config.yaml
num_hidden_layers: 12
num_attention_heads: 10
intermediate_size: 1280
positions: "learned"
tie_word_embeddings: true
init: "trunc"
weight_decay: 0.056
batch_tokens: 131072
doc_mask: true
Each number is 50 + 12 x the weight over its row's rms, rounded and kept within 0 to 99. Layers, rows and columns count from 0. The size before them is the row's rms in percent of the matrix's.

# layer 7 MLP up, 1280x320, rms 0.101, rows 365-386, columns 0-159
100:39 43 36 52 55 45 54 43 38 44 46 40 50 50 38 31 48 58 57 35 33 47 59 42 47 34 52 53 40 55 44 46 48 45 48 55 42 51 32 55 64 70 15 27 55 29 54 44 42 43 49 51 45 45 42 52 50 31 24 55 50 50 41 48 36 52 44 52 61 82 45 83 31 45 36 47 59 61 25 44 46 52 45 64 55 67 58 60 38 69 63 53 59 58 51 49 45 63 51 63 61 48 53 41 59 44 47 49 85 53 51 40 51 70 63 41 60 47 45 41 36 73 66 30 64 60 42 46 28 44 50 50 55 22 58 48 51 51 65 39 51 62 32 64 35 62 43 37 44 61 51 53 40 52 49 71 67 64 42 38
103:45 63 54 60 47 34 60 54 56 44 48 55 32 65 44 50 49 35 57 48 51 36 30 70 37 30 45 51 35 47 60 40 58 49 33 39 44 41 70 47 57 47 46 44 49 43 55 53 31 41 30 51 92 59 65 73 38 45 43 68 46 58 40 45 47 59 33 38 21 35 46 68 50 34 32 61 66 53 66 55 33 58 57 61 51 47 45 75 44 68 52 52 39 41 53 53 84 64 47 54 52 56 39 42 53 63 66 56 46 61 69 52 65 42 44 62 49 34 59 55 47 65 48 54 69 59 26 51 48 60 54 40 45 55 69 73 68 35 62 28 53 25 66 36 69 57 32 51 48 49 47 48 42 46 65 50 80 52 45 33
102:65 67 52 45 58 59 47 47 62 24 52 39 36 37 53 46 61 59 25 46 59 42 57 59 59 45 41 41 57 41 55 53 67 43 37 61 65 46 59 62 57 29 55 49 65 65 54 47 72 42 44 65 39 48 60 85 33 43 42 30 57 44 62 50 42 86 48 44 42 44 37 61 37 75 63 72 46 58 61 48 37 29 30 71 62 28 48 63 39 38 48 55 33 50 51 46 35 57 42 41 48 50 38 49 40 41 53 35 53 31 31 23 71 62 45 45 42 20 44 40 45 43 80 47 72 35 43 47 50 50 68 49 63 64 30 34 46 59 52 56 50 56 31 47 64 74 56 43 47 42 43 53 44 55 65 65 43 50 54 53
094:47 41 40 48 65 32 40 59 55 45 61 59 44 35 60 52 55 71 64 32 54 37 44 78 32 62 29 63 58 37 63 72 44 40 52 68 60 58 32 33 57 54 54 54 47 44 45 51 49 42 47 33 36 49 42 78 49 50 56 57 50 59 58 48 52 48 40 38 40 49 61 26 38 70 40 45 48 52 31 49 84 56 47 63 59 61 45 67 67 62 67 51 78 34 42 49 46 32 54 74 60 50 54 44 41 44 32 38 46 67 56 57 62 57 54 32 43 45 31 47 37 40 51 23 39 44 55 65 44 79 52 41 77 43 67 35 48 44 61 34 48 64 32 58 34 27 70 42 55 52 78 73 51 50 52 42 37 52 45 62
100:35 28 50 40 57 51 50 49 46 56 53 26 68 50 43 53 40 32 54 67 48 30 53 29 63 46 36 50 60 50 58 49 40 41 65 55 69 47 73 59 39 59 53 40 44 51 54 39 18 33 34 59 61 60 48 51 59 62 66 45 24 43 65 54 41 55 55 39 61 56 44 54 63 54 42 27 77 42 47 59 49 54 65 33 71 57 47 52 52 53 62 59 44 49 50 39 43 43 30 47 73 39 50 58 59 58 39 31 76 73 40 44 49 56 49 50 65 58 77 45 48 44 73 59 59 64 62 57 48 70 65 53 48 47 51 59 54 75 38 65 61 35 41 44 45 61 58 48 51 53 47 23 43 59 59 60 57 64 47 49
102:55 50 39 46 38 43 53 73 46 43 54 66 44 30 48 66 54 38 56 65 43 56 45 31 51 55 64 41 43 60 44 64 49 44 42 53 71 68 50 72 55 34 34 62 66 37 49 44 19 59 52 48 64 44 48 55 75 40 44 48 56 55 51 61 46 31 55 66 54 54 47 37 40 22 54 38 48 50 38 38 48 64 53 25 71 52 52 55 31 48 47 50 52 60 46 54 44 52 80 59 57 32 48 65 55 60 72 58 39 59 45 57 51 61 47 57 53 71 57 37 54 56 39 63 51 62 31 38 32 46 45 76 47 47 48 68 61 49 39 33 41 65 38 30 72 31 51 52 49 48 50 42 65 49 47 45 63 48 53 54
104:66 37 65 48 30 48 47 59 54 47 52 53 27 30 38 35 70 66 42 61 44 42 64 50 31 21 39 56 32 29 47 34 65 49 70 46 52 45 30 45 58 34 44 74 58 61 63 48 61 35 52 55 35 58 56 44 37 48 48 45 37 47 51 59 53 57 31 39 34 54 36 19 38 67 50 73 50 48 63 68 66 42 58 64 29 55 63 55 50 31 68 35 27 68 43 51 67 61 67 63 53 43 54 57 51 29 46 57 75 68 40 59 30 49 70 60 51 48 53 64 23 64 86 48 57 50 37 53 53 44 53 28 56 70 48 69 61 50 28 39 57 61 30 61 52 56 22 52 57 44 55 31 71 51 64 50 59 60 46 45
093:46 54 33 59 49 52 55 17 46 37 48 67 22 31 73 30 46 58 14 52 58 45 39 38 65 17 49 57 59 37 64 35 52 60 45 53 54 60 44 70 48 50 49 37 41 49 32 67 68 45 58 62 51 59 47 53 28 53 46 39 53 49 31 39 50 53 58 50 42 60 74 52 80 45 43 51 33 53 52 24 38 35 52 60 42 37 40 53 62 49 33 31 38 52 59 20 58 55 57 39 62 43 57 58 44 64 51 25 43 51 33 67 45 62 44 50 36 37 47 50 67 54 45 71 66 35 54 39 62 68 49 73 48 56 53 60 45 61 67 38 50 52 50 63 61 64 61 42 59 67 50 49 36 61 39 72 45 49 64 53
092:45 37 34 45 44 47 32 41 60 60 60 61 33 50 38 56 55 38 42 75 67 65 57 38 56 42 60 52 40 53 37 53 38 52 65 50 40 33 46 49 59 71 55 73 49 39 68 51 61 55 47 43 43 70 77 30 70 62 43 54 42 62 45 56 62 48 60 46 15 47 55 43 64 62 66 44 57 54 53 56 44 69 75 45 44 60 63 51 45 57 40 28 42 68 47 43 58 55 51 56 64 56 41 31 49 76 53 43 52 76 47 46 42 52 66 42 55 30 50 44 47 49 47 65 56 41 58 61 41 48 49 39 49 37 40 53 61 51 51 47 50 44 46 46 50 46 43 42 47 58 54 43 58 54 41 78 61 41 40 46
101:74 49 45 47 57 47 44 58 43 56 46 37 37 60 68 63 41 49 33 46 47 62 67 48 40 68 69 53 51 42 35 47 65 55 65 56 48 51 41 57 74 53 56 49 65 38 27 53 52 65 34 49 46 36 65 41 43 31 71 60 63 32 58 63 65 55 59 54 38 46 76 32 55 58 54 41 40 59 33 62 31 40 28 41 50 38 25 28 43 60 59 48 47 41 34 52 76 51 47 60 63 55 54 51 64 31 38 42 48 49 54 55 47 46 54 41 43 24 56 48 55 54 62 48 42 65 37 39 42 45 44 38 51 49 32 54 39 27 80 70 53 66 42 43 35 49 48 73 60 49 40 53 37 53 43 46 30 34 28 45
105:52 52 69 38 56 67 34 53 48 55 47 48 38 58 34 44 31 44 46 37 26 56 53 34 42 41 32 74 61 46 66 58 52 41 53 34 65 60 42 40 51 62 45 57 63 46 52 42 55 62 60 62 67 72 78 66 46 54 53 63 54 51 46 44 46 43 63 43 71 43 74 62 18 43 33 51 66 75 55 76 30 52 56 50 80 44 54 33 40 52 47 51 37 29 50 66 54 51 49 38 62 41 46 54 49 64 49 38 58 36 60 59 65 61 54 52 59 48 47 36 53 54 43 57 48 42 58 56 29 54 56 49 48 43 53 10 59 50 42 46 23 67 71 53 52 73 50 56 52 44 52 57 29 49 62 45 62 43 53 54
118:49 61 64 47 64 54 27 68 56 34 54 44 53 55 33 57 62 57 36 46 69 54 42 61 58 66 43 35 51 48 37 43 52 67 67 43 55 76 62 43 35 49 72 33 49 35 49 54 43 43 51 37 38 53 81 25 35 44 46 63 65 61 41 33 42 68 66 46 43 54 28 43 48 56 41 40 60 76 64 85 49 47 46 42 50 33 58 53 68 72 46 41 35 87 42 48 53 52 62 43 68 46 41 25 60 44 51 64 39 43 48 61 57 49 51 42 58 38 60 40 47 40 53 40 61 47 33 58 81 52 74 62 63 56 69 41 44 46 27 72 34 38 70 38 50 65 65 54 40 49 45 50 50 41 47 36 50 51 39 52
087:65 40 48 62 56 50 24 57 49 40 46 58 33 57 80 71 39 58 50 55 51 55 25 36 44 44 49 73 56 50 32 53 47 54 59 44 64 35 45 36 29 53 39 51 47 62 52 61 65 53 58 55 37 49 58 45 51 57 45 41 21 52 37 31 56 44 57 51 45 67 52 49 61 33 66 56 61 38 74 48 59 46 47 41 46 42 42 57 47 62 83 52 66 42 47 47 40 67 41 52 59 45 19 40 46 51 37 46 24 59 62 60 54 60 33 53 36 50 47 61 57 53 66 70 50 58 67 36 61 54 48 74 45 55 51 63 57 50 24 55 45 66 56 73 65 48 80 69 49 46 55 29 63 51 52 37 40 43 45 57
099:30 28 48 54 58 30 58 66 41 54 50 60 55 40 56 43 62 53 47 49 49 45 44 52 62 48 45 48 53 51 58 37 47 46 34 65 25 19 53 79 60 40 62 29 55 60 45 60 55 59 57 40 56 54 54 64 44 34 50 41 63 50 38 52 41 60 65 39 61 70 52 41 38 67 54 47 39 26 59 38 41 67 44 51 39 37 32 49 46 34 41 50 63 47 54 57 19 63 66 51 60 60 62 45 25 34 50 55 77 49 40 32 33 57 54 52 49 48 69 45 31 41 58 49 56 49 25 49 69 60 61 61 37 55 52 51 64 34 39 54 49 43 47 65 33 36 49 41 44 48 59 60 62 65 48 59 78 47 54 32
102:52 70 56 52 59 44 27 62 39 71 53 40 54 24 47 27 42 57 64 37 56 50 51 34 71 37 55 52 48 55 34 59 48 47 53 34 30 62 52 56 49 61 48 55 47 35 62 41 59 49 70 50 67 42 41 63 36 31 29 49 48 59 66 55 42 42 43 38 33 54 42 43 36 56 63 34 77 70 25 35 49 47 42 42 48 54 49 66 31 53 49 51 33 27 63 48 42 39 30 37 57 38 33 38 29 43 40 62 37 57 44 52 38 46 47 48 51 48 45 48 32 52 48 62 35 65 79 53 50 41 56 54 59 60 47 61 33 60 44 53 46 27 38 38 59 42 24 51 37 58 58 60 53 74 42 48 46 36 53 48
101:37 51 77 74 39 57 37 44 53 37 45 65 61 54 51 58 67 60 41 51 32 46 33 49 44 58 63 62 43 37 46 52 56 45 48 55 84 36 57 37 42 29 51 54 69 42 61 54 50 58 25 46 50 40 56 57 72 65 45 59 54 37 30 52 48 50 55 40 61 70 34 62 73 46 53 43 60 42 59 49 42 45 42 53 56 31 25 47 39 52 49 51 51 67 54 41 53 68 80 48 45 64 49 39 49 50 38 73 45 41 48 63 61 53 35 35 53 56 35 55 51 45 57 60 64 64 60 31 55 54 52 56 38 38 50 64 45 39 37 57 52 49 54 27 50 47 69 48 31 33 22 65 74 49 53 60 39 39 57 66
098:66 53 43 45 52 51 41 61 29 76 44 33 56 54 46 52 63 44 53 47 56 42 55 43 38 49 53 67 32 40 71 54 42 38 41 51 45 65 40 38 64 63 60 57 55 28 60 39 36 39 43 43 40 37 61 61 51 41 55 46 47 62 28 53 65 66 69 36 61 55 42 47 43 58 51 50 42 43 48 52 67 62 47 62 75 59 62 54 51 53 31 69 48 49 32 47 57 57 32 34 60 46 60 56 47 44 35 55 51 48 50 53 38 38 49 39 42 57 48 35 41 33 44 57 60 63 27 39 48 34 22 87 60 72 44 63 71 57 62 41 62 67 58 55 31 34 48 36 50 43 36 42 43 58 56 45 57 58 45 37
104:59 60 53 53 52 54 39 52 59 52 45 51 44 66 34 49 50 40 62 49 47 54 49 51 55 49 31 48 70 33 37 38 39 60 47 48 63 42 56 23 59 44 50 41 50 57 82 54 73 37 40 52 53 63 51 67 82 39 43 49 56 55 35 56 75 38 40 64 49 41 30 58 34 64 37 50 54 60 41 53 84 43 55 41 50 51 30 56 45 43 53 44 77 68 44 54 39 50 59 63 48 64 56 58 40 51 37 56 56 42 57 57 60 58 57 56 49 64 41 54 28 40 51 41 41 51 46 53 57 58 60 31 52 28 42 56 54 45 41 49 51 68 76 35 35 59 42 49 57 58 39 44 54 63 32 51 50 55 27 47
100:69 29 42 50 43 35 46 44 66 61 39 58 65 48 52 49 43 57 48 43 72 64 52 59 37 75 48 38 31 56 47 57 49 41 67 44 64 66 48 63 47 74 58 48 45 53 66 54 63 55 55 53 60 45 41 71 61 50 43 56 31 63 36 32 49 47 43 53 56 48 39 52 51 32 39 29 40 45 43 52 30 47 78 37 19 55 43 43 67 40 57 59 27 66 37 41 46 54 39 42 55 78 30 34 53 57 24 48 46 40 37 48 44 40 52 43 55 34 43 59 31 57 33 58 31 53 44 69 49 38 39 43 56 55 31 63 62 65 61 43 54 48 57 40 37 70 35 70 44 55 32 46 51 55 49 61 74 45 30 56
087:45 44 50 55 41 58 32 52 40 46 47 44 56 53 54 39 62 58 73 55 23 64 37 37 57 61 60 46 51 58 65 56 49 48 36 53 69 68 41 57 58 58 45 35 34 31 44 45 55 49 54 35 48 33 71 39 60 53 58 57 46 47 49 59 53 59 59 58 42 53 37 52 54 46 67 68 61 52 55 26 41 38 67 46 53 56 53 51 27 36 54 49 54 38 39 55 53 27 72 28 54 34 27 41 69 26 54 48 51 48 39 65 61 53 36 58 57 62 68 63 48 30 41 59 59 60 55 65 66 59 46 54 50 36 50 34 37 63 56 59 37 36 69 48 43 45 56 67 51 40 44 30 74 46 59 52 53 50 18 57
096:48 39 76 61 46 60 66 67 41 64 65 36 28 44 48 49 48 41 57 60 23 56 49 49 50 52 85 38 49 62 35 48 51 55 66 53 51 45 43 41 61 43 59 52 54 54 69 44 56 62 61 58 35 43 43 51 50 49 42 65 38 52 33 53 58 41 85 39 26 63 31 64 46 42 69 67 50 53 37 45 52 39 35 63 26 56 42 60 53 46 52 63 60 49 53 64 65 77 61 56 36 59 57 40 42 32 58 59 55 45 57 41 20 52 53 64 52 50 66 36 52 48 54 47 48 38 43 52 56 54 59 33 60 40 37 45 63 47 56 40 61 51 53 55 43 51 42 55 25 43 59 61 69 23 78 42 53 51 58 28
107:51 63 80 46 56 42 33 39 73 57 45 44 33 44 49 45 63 57 64 65 59 41 52 68 44 36 64 59 34 47 73 33 46 40 46 49 40 50 51 55 38 61 57 49 43 37 37 56 42 36 40 50 49 57 45 34 42 46 55 58 52 52 49 35 62 40 40 53 51 36 28 61 68 49 48 29 34 68 49 75 64 51 47 26 57 42 51 56 59 58 40 47 63 32 58 43 26 21 67 60 71 49 49 50 52 68 59 54 46 50 47 50 39 40 45 44 48 57 64 52 65 48 45 56 42 52 80 40 53 71 52 69 49 62 32 39 33 57 51 59 68 57 65 67 44 45 36 47 69 68 39 49 48 48 48 61 68 65 49 49
# layer 7 MLP down (transposed), 1280x320, rms 0.106, rows 365-386, columns 0-159
096:48 44 54 43 40 59 33 47 21 36 41 60 44 49 60 59 66 56 40 43 60 32 57 38 54 53 45 56 65 37 85 27 44 44 44 53 47 36 73 48 26 29 72 57 54 53 75 65 58 53 58 76 41 42 47 41 51 43 77 29 79 75 70 42 62 47 39 66 63 49 19 21 52 52 41 47 57 58 69 42 43 73 50 39 51 51 68 48 50 53 76 43 33 36 59 44 61 35 45 49 42 33 40 33 44 31 44 58 67 65 64 60 63 38 33 47 49 59 64 58 34 26 57 44 38 33 40 26 46 41 46 35 80 55 47 51 54 52 51 65 57 43 55 47 49 68 55 47 59 41 45 68 36 42 55 44 47 38 64 59
103:50 43 67 63 46 44 31 65 31 53 56 37 52 31 58 52 46 46 31 38 62 35 36 52 34 44 52 44 55 46 49 68 42 42 47 51 54 51 58 53 46 32 52 60 61 57 50 51 50 47 42 53 32 58 48 47 47 27 53 61 46 47 51 53 40 41 52 40 48 67 46 22 38 50 50 34 40 81 66 42 59 42 53 54 58 51 61 31 59 13 41 70 64 39 46 61 55 27 45 55 65 42 74 55 41 74 58 69 40 51 49 43 35 46 47 57 58 29 58 32 60 44 29 47 38 63 67 41 73 30 32 59 39 50 58 68 16 60 58 54 29 53 50 43 51 58 73 46 44 69 54 62 55 56 66 52 65 50 55 38
088:41 37 58 44 08 48 34 45 74 69 36 56 63 39 38 46 63 61 63 55 17 51 52 65 69 20 45 51 54 81 48 48 42 55 72 59 43 41 28 46 54 50 60 34 39 63 45 70 36 43 61 62 51 52 52 45 75 34 37 49 63 39 68 42 59 60 59 50 34 78 59 45 67 57 58 43 50 51 34 53 56 48 51 60 42 50 62 52 45 67 33 51 79 52 48 51 32 56 28 41 49 46 39 63 42 55 39 73 73 36 41 41 47 43 34 71 48 42 43 43 23 42 30 50 34 44 42 65 48 33 51 68 33 50 39 72 57 30 49 60 70 41 70 55 52 38 41 55 61 32 56 71 66 49 58 43 58 49 49 32
094:54 65 52 49 49 88 42 52 47 70 48 32 60 73 22 76 36 31 43 51 51 58 52 46 55 33 68 37 46 50 54 51 28 60 57 35 54 58 48 51 47 60 42 33 39 58 47 49 61 64 54 78 51 37 59 23 59 30 25 32 72 55 40 59 43 55 44 46 41 34 44 61 56 22 40 29 28 66 49 52 72 49 36 48 59 45 67 36 49 64 41 61 31 62 34 61 32 54 45 52 61 46 67 54 48 53 47 58 46 38 58 58 54 58 50 41 37 65 61 35 51 44 46 62 41 19 62 39 66 63 37 66 59 42 44 34 32 52 50 46 45 53 56 54 45 42 27 39 60 46 59 36 52 51 53 56 51 55 40 32
099:11 55 52 84 58 41 54 72 62 54 53 33 59 38 50 40 44 48 31 44 37 55 32 56 47 53 66 48 52 39 66 42 51 44 35 34 51 63 46 64 62 62 66 53 65 51 45 62 46 64 34 45 74 58 45 32 48 41 33 60 67 40 32 32 53 58 59 36 47 50 37 33 47 60 28 37 35 53 70 40 41 61 48 35 46 40 52 27 46 51 50 49 67 50 49 58 43 43 61 60 50 43 21 43 42 37 72 63 57 63 37 40 50 37 18 58 59 48 66 63 56 52 61 52 50 59 57 36 53 19 50 56 63 59 43 49 59 41 41 73 43 61 45 62 55 39 40 60 32 57 46 47 23 67 43 43 53 32 41 66
105:67 36 57 51 60 58 45 34 63 30 43 33 54 82 41 43 34 33 39 59 42 21 54 63 48 37 44 56 42 32 50 36 80 69 79 59 45 53 47 70 58 67 36 53 47 46 51 48 57 44 48 47 48 37 71 46 28 40 56 43 68 42 51 43 48 51 31 54 67 42 47 48 58 56 66 40 76 48 34 73 40 66 60 70 44 39 58 56 20 38 35 53 48 35 48 44 61 59 43 57 44 57 62 46 68 45 38 47 45 49 70 53 37 51 39 53 42 49 64 42 51 56 50 42 59 42 54 52 72 48 56 43 60 20 57 43 41 47 32 24 61 38 62 58 17 54 52 46 61 54 55 27 65 46 72 40 41 29 61 47
102:49 67 54 61 63 56 53 59 51 42 68 68 38 79 55 47 46 58 62 60 38 42 55 50 45 33 57 58 40 49 61 49 56 38 49 73 41 45 55 51 43 68 51 46 51 51 31 36 54 61 51 58 45 39 45 60 36 41 70 34 57 42 51 46 45 45 45 37 51 52 18 64 49 63 59 58 52 37 50 37 55 44 40 31 58 70 61 41 41 39 77 62 39 58 68 49 62 55 33 45 58 54 43 51 32 46 35 46 63 51 38 76 64 48 44 64 67 54 58 71 66 66 52 60 54 52 68 38 35 56 54 60 43 53 44 50 67 46 41 41 60 65 55 60 48 44 81 52 42 45 67 58 19 46 20 44 51 60 41 40
097:50 45 53 70 28 62 32 79 35 51 52 50 74 65 32 41 27 53 60 46 45 51 68 61 37 69 47 60 76 46 52 56 54 40 55 38 44 30 29 38 61 48 49 62 35 77 44 52 62 42 62 53 52 46 23 40 72 61 52 55 71 42 54 16 58 66 40 34 27 31 62 63 40 62 57 50 72 43 49 39 62 45 53 55 58 52 45 48 63 58 62 34 65 54 52 56 53 53 50 48 36 39 54 66 39 45 41 57 50 57 53 42 57 34 55 34 42 55 27 25 54 81 81 43 56 52 56 41 46 53 48 52 53 31 52 29 53 38 28 59 56 57 61 45 59 41 59 56 56 48 46 46 23 60 59 47 78 54 40 59
093:71 73 68 50 35 35 47 33 58 52 47 19 40 54 63 57 47 65 45 41 48 60 68 59 59 39 33 40 52 63 55 46 46 57 53 53 54 58 40 59 61 60 51 44 37 71 65 68 46 25 57 35 37 51 24 51 51 49 51 50 59 40 56 61 41 39 58 57 29 54 60 34 50 42 37 48 54 44 50 46 46 60 69 52 26 40 47 57 39 48 53 44 54 31 29 55 42 50 56 60 54 48 31 59 43 62 50 48 32 23 73 32 41 37 49 62 46 43 49 53 45 57 74 59 62 40 32 56 59 41 51 44 46 41 44 49 48 51 38 49 50 58 40 67 48 50 33 53 49 54 57 60 64 67 45 49 74 54 44 58
098:54 59 43 52 52 57 52 70 67 52 45 48 54 40 73 56 51 43 65 81 36 48 41 36 40 41 53 68 47 37 45 69 51 55 60 39 49 51 68 30 44 73 68 43 44 29 45 53 57 69 56 65 30 50 35 64 48 59 57 33 56 65 33 44 38 39 39 46 54 43 62 55 53 39 42 68 58 38 42 44 60 62 56 48 71 40 55 56 64 43 47 30 45 46 61 41 60 21 49 75 43 39 33 50 35 61 64 61 64 73 52 41 67 37 77 57 61 57 65 43 49 39 48 51 44 38 25 42 51 48 52 61 45 53 53 39 53 38 44 52 47 18 64 50 50 59 52 45 53 31 50 53 38 41 28 55 49 49 42 40
100:66 72 40 62 63 33 50 43 61 41 38 50 51 46 53 65 65 30 54 56 64 47 70 51 41 63 41 66 58 55 68 44 68 59 69 51 62 57 89 64 59 67 60 64 54 45 19 39 40 65 55 46 29 36 77 45 52 56 66 54 34 29 29 36 36 40 38 42 59 61 47 43 62 50 36 57 73 29 36 47 40 69 47 52 46 51 27 69 67 50 46 62 64 56 26 59 60 68 50 50 47 49 38 51 53 61 46 64 49 66 47 40 44 61 45 42 43 43 39 40 57 58 57 52 55 47 86 43 48 64 51 58 44 58 48 38 32 35 56 56 70 47 39 66 45 49 57 41 56 36 43 46 53 39 50 41 45 51 38 38
105:46 59 53 26 59 47 65 43 35 36 69 47 33 38 53 45 58 40 49 52 42 57 44 51 56 72 59 47 59 44 34 44 51 43 56 63 43 83 64 58 44 46 46 42 64 55 73 58 30 52 59 68 37 65 63 41 48 40 51 49 23 52 41 46 48 59 66 46 47 43 49 74 72 62 58 67 44 41 58 47 31 40 71 43 37 58 57 52 60 54 40 64 38 56 55 44 62 55 32 59 40 59 51 63 76 60 59 52 33 61 48 39 38 57 63 35 44 43 53 60 74 49 41 54 38 53 53 51 51 47 55 57 40 52 64 56 49 40 42 34 72 64 55 40 58 80 32 64 57 28 60 25 44 45 53 32 48 51 43 49
090:49 45 39 47 62 71 57 62 59 61 54 44 53 23 52 51 53 47 53 52 52 36 27 49 48 47 55 44 50 48 74 64 47 50 48 56 41 28 52 66 62 35 59 44 46 44 55 58 38 36 69 58 60 75 47 75 50 52 46 68 49 56 49 57 74 33 40 22 24 43 40 60 54 50 40 57 61 63 26 79 28 70 54 53 65 49 72 54 32 45 47 46 42 40 37 37 64 42 51 58 66 35 46 74 34 34 22 47 53 66 49 45 51 67 44 36 65 35 62 56 51 37 45 32 60 47 40 54 29 61 56 51 69 54 50 45 52 53 51 59 73 51 34 56 45 60 45 41 48 39 45 83 42 57 57 39 48 42 61 45
091:62 45 46 44 70 65 50 30 49 75 45 78 33 49 54 50 27 47 60 48 42 48 58 73 50 59 39 53 43 51 55 31 48 67 46 67 48 54 36 34 42 52 44 44 54 43 47 63 56 46 49 49 58 60 66 44 07 37 60 48 55 36 57 64 45 60 42 50 51 45 33 55 62 63 54 69 44 60 54 58 34 39 71 52 37 70 67 30 46 63 20 38 45 54 59 45 48 61 26 54 44 40 65 51 50 32 72 62 29 52 62 40 48 48 40 42 58 50 48 50 40 56 54 77 59 49 60 50 68 28 57 45 53 41 28 68 39 51 33 52 51 48 45 25 47 35 46 36 45 43 39 21 48 36 20 44 46 55 56 66
108:73 48 47 20 36 66 56 36 40 35 47 59 72 59 58 36 61 42 36 44 45 60 51 69 48 57 51 62 60 32 67 38 66 36 65 54 39 60 40 52 48 49 65 60 52 50 59 62 40 67 19 61 40 46 34 39 58 25 56 53 50 33 51 37 39 61 48 47 37 41 68 48 67 38 46 50 51 41 60 45 40 47 47 54 54 48 40 49 55 54 44 41 65 78 39 59 46 61 57 53 63 61 49 53 65 50 65 70 54 67 37 57 36 56 25 53 38 57 43 42 52 59 42 39 47 37 42 65 48 55 64 47 22 42 38 58 62 52 37 31 56 67 49 45 47 35 48 50 59 34 38 45 78 53 51 48 62 64 46 68
093:50 35 45 41 60 55 58 54 19 40 56 36 59 35 32 22 35 38 73 41 46 64 45 68 67 48 64 69 64 86 35 60 52 49 27 35 35 67 37 53 43 73 48 63 17 39 39 43 46 67 60 43 40 63 52 35 50 49 43 48 58 50 67 55 55 46 35 56 44 42 50 32 37 59 58 58 53 53 34 53 39 44 67 50 38 56 65 59 54 66 50 42 51 44 30 81 65 49 51 51 45 49 49 29 42 58 59 51 52 62 34 61 50 44 63 66 56 56 53 60 37 60 53 47 39 29 39 42 54 47 73 36 74 67 57 47 31 53 55 52 50 59 25 50 39 47 44 41 49 63 78 54 43 56 46 45 68 62 39 52
100:47 47 64 70 26 59 55 42 69 69 52 47 26 36 45 69 39 47 51 64 29 62 51 27 46 47 59 72 36 50 46 63 54 56 45 35 34 51 59 39 55 56 47 79 59 32 63 58 48 40 47 38 44 65 51 57 51 47 69 62 31 51 47 65 36 42 61 45 60 51 66 64 38 50 57 53 38 68 50 66 53 53 34 43 57 28 55 65 44 39 50 45 46 64 58 56 44 71 51 56 35 37 46 52 35 50 60 64 58 46 56 44 51 56 58 55 43 57 32 61 42 48 46 63 58 59 58 52 35 46 55 48 37 82 43 54 45 73 51 65 61 28 57 45 65 16 49 37 49 46 52 41 53 41 56 39 47 75 62 47
098:35 62 45 57 61 48 56 51 42 51 61 46 52 42 45 61 30 37 55 54 41 71 49 62 59 58 46 52 40 71 46 49 46 56 57 47 39 36 49 36 54 63 49 37 45 51 56 47 35 38 71 68 56 38 32 38 51 41 58 36 56 39 51 55 44 44 58 28 54 42 39 48 49 55 67 63 69 41 63 33 45 32 35 62 33 47 55 53 60 60 65 42 54 61 73 39 69 64 46 46 41 42 44 60 50 41 51 55 53 52 35 32 48 51 36 29 67 66 42 59 53 64 45 68 50 44 52 29 47 23 61 39 43 54 50 75 40 79 68 42 31 62 56 54 58 58 50 39 23 30 42 35 54 39 75 54 46 58 43 33
108:28 63 56 68 54 66 75 52 24 50 35 57 19 45 39 51 38 48 38 53 32 54 49 69 49 62 43 48 49 42 47 71 44 52 52 45 53 60 61 62 60 46 58 61 56 57 56 51 55 34 77 53 55 71 52 40 44 58 47 48 94 45 45 45 54 31 45 54 43 45 45 39 48 53 66 62 53 36 41 61 81 73 30 61 67 37 55 51 61 36 63 56 43 22 20 56 53 58 62 34 47 30 48 50 61 64 69 55 44 41 75 52 59 30 46 39 54 48 38 51 65 62 52 49 48 50 10 52 74 37 53 42 41 75 77 48 43 51 59 47 58 75 43 72 53 43 53 48 35 61 56 37 56 71 54 48 39 63 37 64
096:52 53 49 52 70 41 51 61 55 33 58 54 39 58 42 65 49 25 56 34 51 44 46 50 46 26 63 31 57 42 52 72 61 57 57 44 65 43 31 53 75 54 41 22 58 52 49 59 44 38 34 40 37 76 39 70 33 44 41 31 52 63 50 49 56 61 55 45 33 37 64 58 58 45 44 49 31 49 42 58 52 45 39 38 69 49 65 31 76 41 58 50 60 38 67 58 42 53 39 43 52 63 55 28 69 57 56 50 49 42 49 42 43 48 50 53 42 43 83 44 62 55 51 46 60 44 61 64 49 26 67 52 61 30 54 31 67 62 65 42 30 53 49 56 39 55 54 56 43 31 56 84 37 40 42 66 66 59 48 51
096:39 33 69 63 42 52 51 45 24 54 43 63 55 62 55 53 60 54 40 42 66 38 59 59 59 64 51 52 43 49 70 61 47 67 63 61 36 85 56 47 29 57 48 59 63 45 33 67 55 58 54 59 42 33 39 38 48 48 58 31 61 57 45 59 31 60 49 42 71 52 47 63 43 53 57 43 55 43 64 50 54 47 49 36 46 32 67 34 31 46 56 62 41 55 64 25 31 31 53 61 55 43 42 32 53 47 48 34 51 70 38 41 51 59 57 47 38 48 67 58 47 65 52 32 37 52 48 58 38 59 56 63 49 59 73 38 39 73 54 57 50 72 46 27 66 57 46 37 50 58 41 49 33 67 75 53 64 52 50 61
106:63 37 54 69 53 40 44 21 48 78 38 45 48 47 56 58 53 51 45 58 63 50 51 52 49 50 44 26 50 43 59 69 42 42 52 44 40 39 28 70 51 44 54 40 51 40 50 38 27 51 56 49 36 36 53 47 37 52 40 45 56 51 48 28 52 58 60 33 29 21 73 48 52 46 63 34 12 66 82 47 36 60 34 29 32 46 47 39 41 47 75 55 66 58 69 57 47 55 40 49 48 47 28 55 38 51 56 39 55 72 44 32 56 40 42 52 66 50 29 68 59 40 88 57 45 56 45 50 51 57 53 45 63 42 55 55 61 50 48 57 51 48 49 35 49 44 36 56 54 66 52 51 46 44 40 55 51 49 56 61